From a checkpoint of a small transformer trained on Wikipedia: biases, a variant of Muon for these matrices.
Each number is 500 + 40 x the weight over its row's rms, rounded and kept within 0 to 999. Layers, rows and columns count from 0. Numbers have three digits each. The size before them is the row's rms in percent of the matrix's.

# layer 5 MLP down (transposed), 128x64, rms 0.374, rows 61-127, columns 0-63
101:416454486500500488393533474489512459534520461555531558550571518513576536476505493497477470465435526455527482552494571570526476472546459414524458493464447506561505526515506503467526463520492509
092:535553451492476468507567429520515547420471548487479564511441548470535519475544459499486494478440461525514550594499535491440519455444478513515474438455553547499499539468514465536470484566491556
104:528508511492506524539526542519454457429493478495490455476473555519499535491470522571469464502489579441415520527519501531465363487522477492526492429523493508552499460501598450484533497541558505
090:523504470583525533501476521459505524414460472520498468474525489526553507539502489485404459437530446495538467501548500484526523501494506476487541439435481496511524447477545607564465460475583555
093:493482492471416550587468468505554504539552492432450467483446510464500470504515561520481521517484475545536545552496557531491510512541481510467504566507528481503392471556502479543464415457537440
090:427452498508474502459486469544433504528520479431489520480508538561608466496420502513433491559486428512424516490560534540500497548454488467460550522529522502533497505459511522516486543446520579
094:537492487517481561473476519456549557441501483533552473387509421547479497466527495457555477468492489523495539522443443505561458543502512475528483556565531419540479529492463518515517518431557457
068:483476535535535450464502510494439440454479481491512465540528492501491531533455579513579496509567524510412442533475518538569486486462470531525477487514492475508502497561535475371540437554536484
128:497580442553454541471535595511417476438485546494524463475501513452519461479551522462507369520509509491474550502509539469496507506481522457542499469462491555510522561579475518456506533474474493
084:397515451521488561480561545441547537594441463521485509477501527504514555573528502530462485545531458427494505480496523567447466517481499477461508510479449496523521471482521468577462447540449525
095:512472449539495583473495578519478571484518577497506489567490539414513488504495541537458412473511485516416505486523523496508430461519472448509572505517496443461492532450424556487498507508520533
101:511575492529507478470465488469500498447573444476481496566591437461524598501538485529489479497445562459521538500506475510472483505485543523558405468432512525527517413487548515536475491536492497
094:446504459497442525548511470531547542425551500571466528493503497430512546528500600481543521483458468517566502554507514474464436528470437445527470521508495454541534505505454537583439461481470500
089:455542504503446464442469542482464491485497518476519464500542530537460502458496601500518451488503564540477583502499521493421466526525547452481545540518489406474562509457403527464529514481535551
095:473537521533423525497462533482622508472422513458512531494532495497508497496475393518495584521558537480473465509500485483509535426500574521481517455475530514470502540475559491477520404497476536
098:464504537482492525488467444500471497500414524454483513581517432474501524479452533501476534469502442562502537508510418555585444470500575480539549478526476600440492476550508488499452531543516489
096:513523467484457492499558539490521491505514503515479585492404487484528419523421482442445502481383457531580492530509498533499509524479459430532520494452528584466478509536525537493536515542531495
124:509516496478491545502479435385516536456465479525562461515464523500542471414428529592515513489531538500486468493583528511493514561558405473528441543546477481490469517496471519489514521489545515
118:568529485501527505515494442571538479504467479449456495546567539511518498483432466513528549360501471525505504440505496436472499514530476516504496532485585467533431491501434549558509478490556489
111:540477494522475603434532462422517483503478511546481492499496463494568502547447468455468533446492596499515447488504499541568530496449493554446545437417536494558499530496490474562507513526504479
098:530528541427510460474514490529569423518494497453464471430517475508504477582463373540550534590521451519468501489476533484481469529520582512501518498468528483456506528518479506550498513573475482
103:495493480537521548488506518459503503429475501486461508480520513459560512522465493473475571508460456521427504501550508504475504472411494429517589519477526485486368567530475501540508528512548594
080:516449482507432531453491499465432550473512509419505424492552541556475469516468551513495388511479507549525574511531458553562495472485535462475497516490448503491564509527485451454496551521568484
088:485529493530449543497532419497502552521441485553481480444447467484498498520454495500495456539544552476435463545556437516566507541559516565480547550559504488412556567479515489519470446470491481
123:484539484553430534412508512435471495420470535457535499497481496494516500482558469527471557549487450540480546528458479555460459485505485444517513541521517488502540510491402591488512568525560448
126:451451546530594466515443553522501538559517527509425497506524570494503524533485463499504475445439505538526466520487477460499509457547594462546524513505449522469479561481499383455537478483494494
102:432475470522458512486462545574477522489531522449493516511397479538519425537509478476475556502480416554517518503494531497547533581501512506581455548513465497427463504503536507435440508552491533
137:514464448486519492496427448511368530546457510480532473520521496528512520509529522500563497472598490450475528488493487466479527481460503432541452552553454510555518478510409543558542501488533539
111:526508468520519441422518583505422445529462496436523499472496544560528470489443499550501432542469460457467488543574510540510436515555483417484524527554498538505430517519538501527512549469503517
108:476480476549552447445478535465521532581473484535525510524523497516484504547505519476487471509486524627565429490511460415539553491571527496491533458510398485479527476480491427508500462514465476
081:504470450523470467406443534502494452563468442457517548565509527505469499477476541442498532480427523494487565506492524510470522548490551413498522471505535507536504522570447474442586544558492531
076:496573559504475461468554438516508457485542497445520492510512454462499516584437524517444481516490614424499544513532455463517500499500535452519529505594487471447502470562425507510519495534474517
097:576441511528522503452484511511545550509553545507494562567489557528445525484475476487423577477465562527539451524498501430501438529498488493446486500506555467507497497462480473463490463564390519
115:539555485522522563521552564533504444515447446510497510526544479532489490475455547472453422509457490507534490515515578469465527434491467454550495441530504446507577457518420540521525497563427488
099:499507500542537511509524468406512506519519569517516505474514469493488474579485486456526527504453490471529521429515499566452459555498459516465481506497569516399551568422495475501497547531507389
109:483511552439504478472561504560545431478504461469418528502557555520557491454482517515496445468454532465464467550515499465410518452466599455500510519435548520472541478538505568525524506508510525
105:524539474526526492462521518415603445509535462497537566523444494479584556503476539530490487465513563491519474515513498535501479485489477490421448571455560498487510546430516470527467450513471421
085:546525528558568546525469568548478516537445496467493499477447482399499535485542526478485466462528521469521496520509428535502481413532530451486558508596485468487452542495439481448565477487524476
145:488432517518428492538530538495489529515448553395505574461570515549499449482540494524553523466451499463485527487401494474478598459483490530507477498527565499509516503516451486438497480519560528
090:472505557478460496514521450489536523502461502454497540446442499487430458529556497553482539479494450487514524502468516509558556498438544488546503516422433448591510514503593507489523431470575537
076:486572614513518512535515509439527499480495466488520472482506493476484492563499547496479522456492500496482419527507531555466502460488506536404505457517538534561508532510560491519581448407445435
087:437555555456472546517496374541463477501423502444554489449547519518478463503535422502508509534532562535424516433533485424558474510500517490511459537530510496526554482533508473510527509499521510
086:517475457570504472482502455516477486580541536546452507437537481512481511498504447473560471447490495471631488511450477509448523492606440508499502503581514467467454529507460552546512469514493514
089:462490372526491488441508588456509539548541565465478500497417485495467510523519494509480480486487512473542498520521461487521483519556464475455516488556489554463509507589426516483601533482473476
101:516468537524470494462515491570492561458479492444517455480439504511589518543481483507516426508581486491406507517518437473442409553560507501505538493585563485485453534476498487520515517531468510
086:536546487538569558497479511511445524578506462492519456540533522466400474491425518569431494478485549508517405560530485509547494411491459471485547522517496477505455495528519480470466463553487525
090:464414466494525474540547454566490556508486511498546499460388483532485510522527484510454560474454532474545577437472505546521500480516514508525514498475526495475520509436584560493436406507476506
089:547546514529469470443516585451540511494481482478498450478468547494531556467434488489479486522551533546518468502530487570468477512488485395580498497438497519410490580480525532449534559482516492
093:525451486495455514487484464517495528516543515527507510440586509468513466555499438554467432600488474477539499525511488541481605469524494492553430454458556423513505555444476475530452503497546490
118:476444486505487547544516549529535484462390469500481543533502493544443497558464525468463589553469505531521514488578513392413533511498514412464498477480482527499549523495452516500504530514506513
083:563491550521519555434416539490496523525481484526474517511557464549503484521467444541529441493499516515538491486493482510556429538432539476436481451500503492557527612533425475438493444502503470
069:480551550525490541440439466514460447541459499477536445509468524521487496522553511566496537505440513432432484548446494479488413476570514467565509504528435457540518512456511524477493509509593552
125:476476503525517509495530422530534501523611490513535522511481480434480515478524495505523464474538467473538509469484538495476482539474479525506472511573482521474437401503533469433553595580405510
117:557501484490509594493483471459507539516546488544576536506465532555514493444431486543564537450542475463452519440528491505564464545502490505476444545520468539447468518514503430432568480477451464
122:507534489543529453509491458449405440459525519496473485459504511440567489525537486559506565500557422491451497530470512477421504504496524532529517523476451491451545608575514530488486488458541542
086:469542466473469499533542403512544464477522545473490536467481530521463512464560463555488453404557490439482539475484497488472469505515500554545536493554483440451505475506595571549466523449501545
117:447537532523511571521520444581554485531505505552516416456449505459483490524481474572422517500514532506481498509464434532518479481479505539565553459452531454546509511525591476462481463422485509
110:425494534483462480427510539451489481503491471508517475457421505537457445516519558500482572544495477501566523504411487524493496510502550533477527543491444459478587461480561551453541581459505544
115:542464442502503530462506581501479491525532493481513469501522533473580582534488496513546514601483500483514457478515494487568483387537523474511485417479579521506530497485431508461457467497429480
086:508535571415568601551470571505533497498485477529572457555489539478503536456504520485509437478518526465441494482567516546447472430481419489436510460479499509499540516492471499509525498481503441
132:504514491568498435480536479557460454573544479492554448492465461466565441489476531463491539506481489566531533485529534460466546470610525509468495565427473463497504507477534559524489473415492489
105:539509457602558516420577504512500451485499507514452506530385562457476518536505582488513470501526570490512453495581503463460497506510478493497537445459499518473492524501438453528467458520480524
088:477509498452556509460527503525483531495498468500568458585526540499495486542516512459495512529483480469480465485528567502352472481534454471447471473477463486582466466501547487499528598494535565
100:533430552495533567455563474473456494455503520469534521547508467491514488415512571540545491518485522450485478470554534423503411534452539402506553458457532500493506472496515495498529578524502508
094:581510433487510436576522479477507530494512465454490482490592566572482525474512507491514474514520499479506480513545500570432445479461459541535493488507527422546457439494512419426521546535502526
091:385487483544458514460500405488469537549474515475477542447572492572561469453511468476459485534551469524538524556484480504520532553525529538525512489459462521455556499477474527475488555413484485
085:499536553482471621513498440490573569428509454484541518547480515435490434505472519545505549495481544457508485490515496466473529423488498477559501493493481446426553523442514531514429480542493497
# layer 5 MLP up, 128x64, rms 0.338, rows 62-127, columns 0-63
099:498547520495510527535429481523467538465512479516534490560492555427494473474506503449520486545482561490503454527527468570442496524493484443544519441527515514433380511547514527464568529516600493
110:493484525475510547527473577471487496476444482541551506494521465518518523517580505528441554521441512403523482588539499446541578502521467497535450488418511496460514491454448591541496488518535486
094:465451520521418490509481493497497547514609472483501449489557471524597438478509474539478454561519435503442544509520489569526480508461495437501535487395504483460570532520525521521505468492492524
103:542497524560536453498482536516518480462444430510546520506560540590535499452501560555504501527466438443461503486466494455530475519461494505470444496440498465430529483455474592540461481571449512
104:463507516504512497498460408549452497458561444483491524518529491518535464433526463466464500477539492519483499497472537560456524535551506409433466567492472543565523479496498539561539592472546560
093:549519479513481492468462476548432565493555557473467456501526455471546541503581480484484479519497523435533489482525520423459519601450497495475450479455502520528512440459426522411532529448502501
075:414472524514526511485410470438525509443531471472542443533552499500485447509520466471540474538475454504527540525559508537456511546539512464451462468556534510491471530389488523541560426463493470
117:515591527497459504514523464462468543512448515522488490484493518504507518553483426508509519529433561489432540427533496517447421449529449524467510443549462543411544496433490482541469567531493518
072:531534542469473502581418503545484529528497498526544391563457552534494499498532504540514491455516542438508549446568570549492462486463518469508522495485470498557516466571471529488468516586466502
098:428585505509426459476577506529528522452498571502472489529489523455555470486434476479429489507444467563468567435510488535506475504507488461487522532463493476457564488440463562511449501480532557
089:547415449420469486539490459507470541476475510524507513450468545501489420469456432456543522528481497501486504554487489548422563445515461520489491539545498465430466565528448429536552487513502531
095:476558468495490519507503456501493585534491529396455582538481525529562451514528468511555546476425515427477489502505500476464558464519484500487508545463521479492527517427474407500558561514502451
098:508455469519468467472449520549440488508544499497594417497514531539534533534513506496436489463520611528529479553543496463510566534577474502469473496565442520450439481477527562542472496502515507
092:536489509560522427503410520475546501468515477542520558470499549486535461459499439463551483524530461463533510453496490513473479488467408595518442452487448521482549426554517481488536487450562504
090:580480461500474444544495505464523560558553487550506550444457496456481477537544426506499519544490528532457452552498593439471575571529456538502443489525495492516459506449524529553528483461490509
098:501449509518389473532470512514486526498454474449494454500503513511399519498513423530494451531543514476457431459506561470514537522489528536535524538559542387531557465494493458501539550455499492
108:504459436544498437561542547515473457523490504502487518547479493529489568471552440474537450519465587484498513493472531541484492490448439469511628515580439499536509541548514516512509437467506486
105:521472397495496452528502541464504517521453484567504506498515518490500534534542486501558465549514563508491529476524500574456544449513485478460473395590444534492448487582475445464488476433510504
102:466488447486456528495529518479424472461441541502479554499538563513473505557494494586492516448469537485518493501474470505606530472457500542431465514454423495501486408463538517585536484490511531
102:613544501518470470490525509480514516519550516517533442543515497492487465458551472450470491516525494543521527464525538408486409506499583445519466474468471398520474477490553485480455571470547502
102:480509492440426451554527533508440486509467408503535479536591546546480480443549405473544513537519506535453524561500487490519483461519489538465459411509502531580472524476528521481521455509485498
091:444477474496584415543517500528516415521466540537476504482540494459532446487492440549560490496485520547504512423484564504482486552579457456589525516435504515488523518528447526496499443544497512
084:491517528494589484436441437517431456503506449491559562513511449424496510460483434480536461562474422466462495509508440542511558445522521466521496494538480531461459515441504483539507512476514425
100:520505500458476416593517509477474541517447476500519512548460506538563457580468472453509426507493475458503496465529449469521477398453459463550490508490502453534487439543500463538460465541463560
112:511405557443511480530474504464458561483460511514537467506578529397533567544585512449489507514481460434488491523513484517520482475583502432544474511500448502529509497479452539478550498529517451
103:560506447482539450496470502509493517449499511513539463577520544494474568460490484523506485493518596460529477534550503510449500478472440457513510407456468519442421538536438509511542432523570454
120:540581466475561538522362457516445492484504489505543451499514509496525550496520486411497516556521525538447479564426540502532537470493465549463447539518505468469521505496489515476503486441426481
114:457557507497450499506535457409521579435457574490465461562523529499511423532548554476487501491481524512499564457465445493509498515439480495480548518494497424541579476536518509443441465492497531
102:511493486484426504494425532507520459526484502466570518547493518391519499470627518548549480546411532504482528505463440434531483497448455502536473504496548528462501519538448521547544497503514494
089:524459469487542509529536469519485497479558462533442488420531516512499530530515467505509541453467475489534488556533529482517550392466443470419485545524428526546483502442520503483526513516573388
080:420508482445493536567491529498474512493539478529474464514478448495544557481542447504526566479482422594529505540516566510497491458409440524496500501496452534546504550469555574489478478429523505
093:564459492449499519585519454463421469453473493573470515462482509494523499529477519494541566510546428505464556493452509574462483498498511452528487485467483415574505568551488550468480516548549511
122:505442502503561462485502518458490521477497465544540517550552521515466494474508485513572552454510517529442519413501516427525520567436539546553506445428503481598487495528590475550485504475490458
101:511421554531475517434508509436508516452507567469431483528528576500469491504569438512558487464462502483528601427451502554524455539493461486523483478458450479507502551561496481475509482521563521
102:539507512600510499457550390477490569407451475527487470527483411503484475480516500535520512514464452460468536462477468479473532485481484532527531535535505393538522489455497492497430518557485496
107:466477507504454420489444531434545513474502505482561518514555499523510442471494486482475505499505514563504501529527429474654510539515539499432472498494444527487478483488535488470471580515439431
079:520493439588427493458524507533427525482491529475482512442460569482462495475525464512449518443500506543513547493527499455564563509514492431572503521468500529483560556409491457517550568515503502
118:464506475569421434578550456459516483490535565483591501491544485481482472502519506521537445529472528493483504512512466561522458476513576476480482498458501495468524477440505540454429552514518391
094:511445468507516506467507473519472495505446504542464496482515479496529490539520527519561530576448546433441512580524470441456516526569484563475496414498464521473456446525402541524451540566476477
083:353501542556478485458487445494479429451434503528464484448480546482521460509505533491510507499563475509461529501494496597464527519451488477509490499460547517456548579487493453506540570496471495
087:483452580450503498515486470547470446496429529495545542462497532470536421490449502504488591502487494530508504486409500461508585413475437501537493482452537473475499543482488561532495477520516422
085:560444493514491482511554524529517508520498518515545521438516456489488520429456488421503496474510550525490527554521508503499449467465501462554459494455536534511555484419367463498475468572524580
108:495536519564528551557521466468513490429446539558544518545522534471553435470470446503488501478455491515536399503468520539533516465504509540534477463487506499493571472511473550448534413573506570
100:493545578492480435502459488469510498524512522438493524514453487479490485547531551506613480437497516436439519503456433469486531462485523467425495525542462480488529477616487514550538485435478485
087:465510528555476417521449458521438512510519538442506532535508532498513515537507491442489502567535423580526418501482519427584524516512544455482512563504533498491544464437512480505444499515469573
111:516494527516529408494510450503546502490461548482476507466523535485478472531505488465458490435522469533524683441449482498537508510494516476479500499511433476523495502457431525424479494553536490
097:481556481509536540484502547464457462481501503475463468549476472511510441478541422503515497426456460529615498489465521526449486459468573487570507522405501466485535551545465543556449522511536520
090:499512497547490516525511506460511495508539396628520526481487496530537478502509471488492566438480543444500485509503562504479495510523550490437415536405492541468518509547460477492553430486564488
115:504552500490455460458496528444495542544578499532548512485516504498502495512581513444570460465387519435453523639472467456466507530505493512524490570537477536478510492492534520519474466502494503
087:518541503482455477584548511468486515535565538558445450534491522540491529461531483511519459438513475526556499509569500515430509401494421570446504517477472512522509467407506501445475558489509503
084:519423514480527473567537549478505538512473524486432480565456540515582560558464484506502429445525494540507539483580525518501519456487444491557439486493477488481472538469468480507494461600491565
123:476500417500498443515498582449452521491439530562506543619526445554518498481392530481469501537476527502536523475497485536508497493531502453425493466468517496527557509493524567523482511428515496
114:523463459495473430494509485513488572457457579487517441497541466523484548547570538528479495428464511487462547476545509507446498461448503506560630530450485447542491517528520514467438526467489494
112:548494453449460522496459570468526548430505476524496490566514502558512466475511468461484525508478554516467489488578552479470512546511468385501451474483598460508532470465495532521548530589485476
089:509477531520425476435506425490527458535540523525505599570483520473553506481453489530502492478525446535454494474535470500444511446445491539465530513570572481449544548477445505573442482512541481
115:481487530532501533519437474548502549416552529540584437559489513545510520487530467429527540453476516503474454472521582459506524493488440553466487518503522507495512410541499541550482398491517500
095:487521427598532432546466499523515522474451455504465491472563554536467419490498548478552495478513487550523532470489513515512518534465530407518535564548485463536450492517443466476447560492537444
107:442411541564464468461442496452540500440536477551535499558538526499449491493518490570501515498471587548447468522459485466509496490528441446560516454506469468557508468555522478461548493548513444
085:455478460545482551503499465502457515469526450498417530494553441487577448517448460524457460524522474495472514574506501524451523537481501455518497531527522487480456603401507493476449582479545529
136:552501545491464461468471486540470435451444545496522517561547611523505519385490526463538531494521513516439485504518519519553479536511476508510503486426463492519435482520585512464487535495582489
098:439513476488472508489576554554469543490496512539479526500543522505511460551477424531458492495529489516511492540505472502463524498422500548498467547532421484531620591483485412496459455548528491
094:476515502556450503494537432479528478496540540496567498561540440479505510531374501532502522489467511532511463522524479572494491491506482416489494547492503502534475504443375519498506532591513463
102:450527553485461521499548530419496498476465507458468459517552519554520487506538473535557538571412523465458510495489456492455433567443524540545577513492523466462496520453495501559496591529467481
101:451502435557492498504525528540488537458433606529464450605532514481502513554503467559462488483452489558461518491468482504515562496484532522450492484460454528417429517461454498567486486503525512
090:408532539586485519453515486547453471528503508474523527488496445533467505551503475500494521452438489463445521494479508461538422525505519474463421553518479481532543532500471608416491522434515539
094:496462527518495406471494575475543511487506529570521490434443504511518410526572439448505469516510497517511574519512441520550544524554419490523438487468447489512506520516502489530578448498506461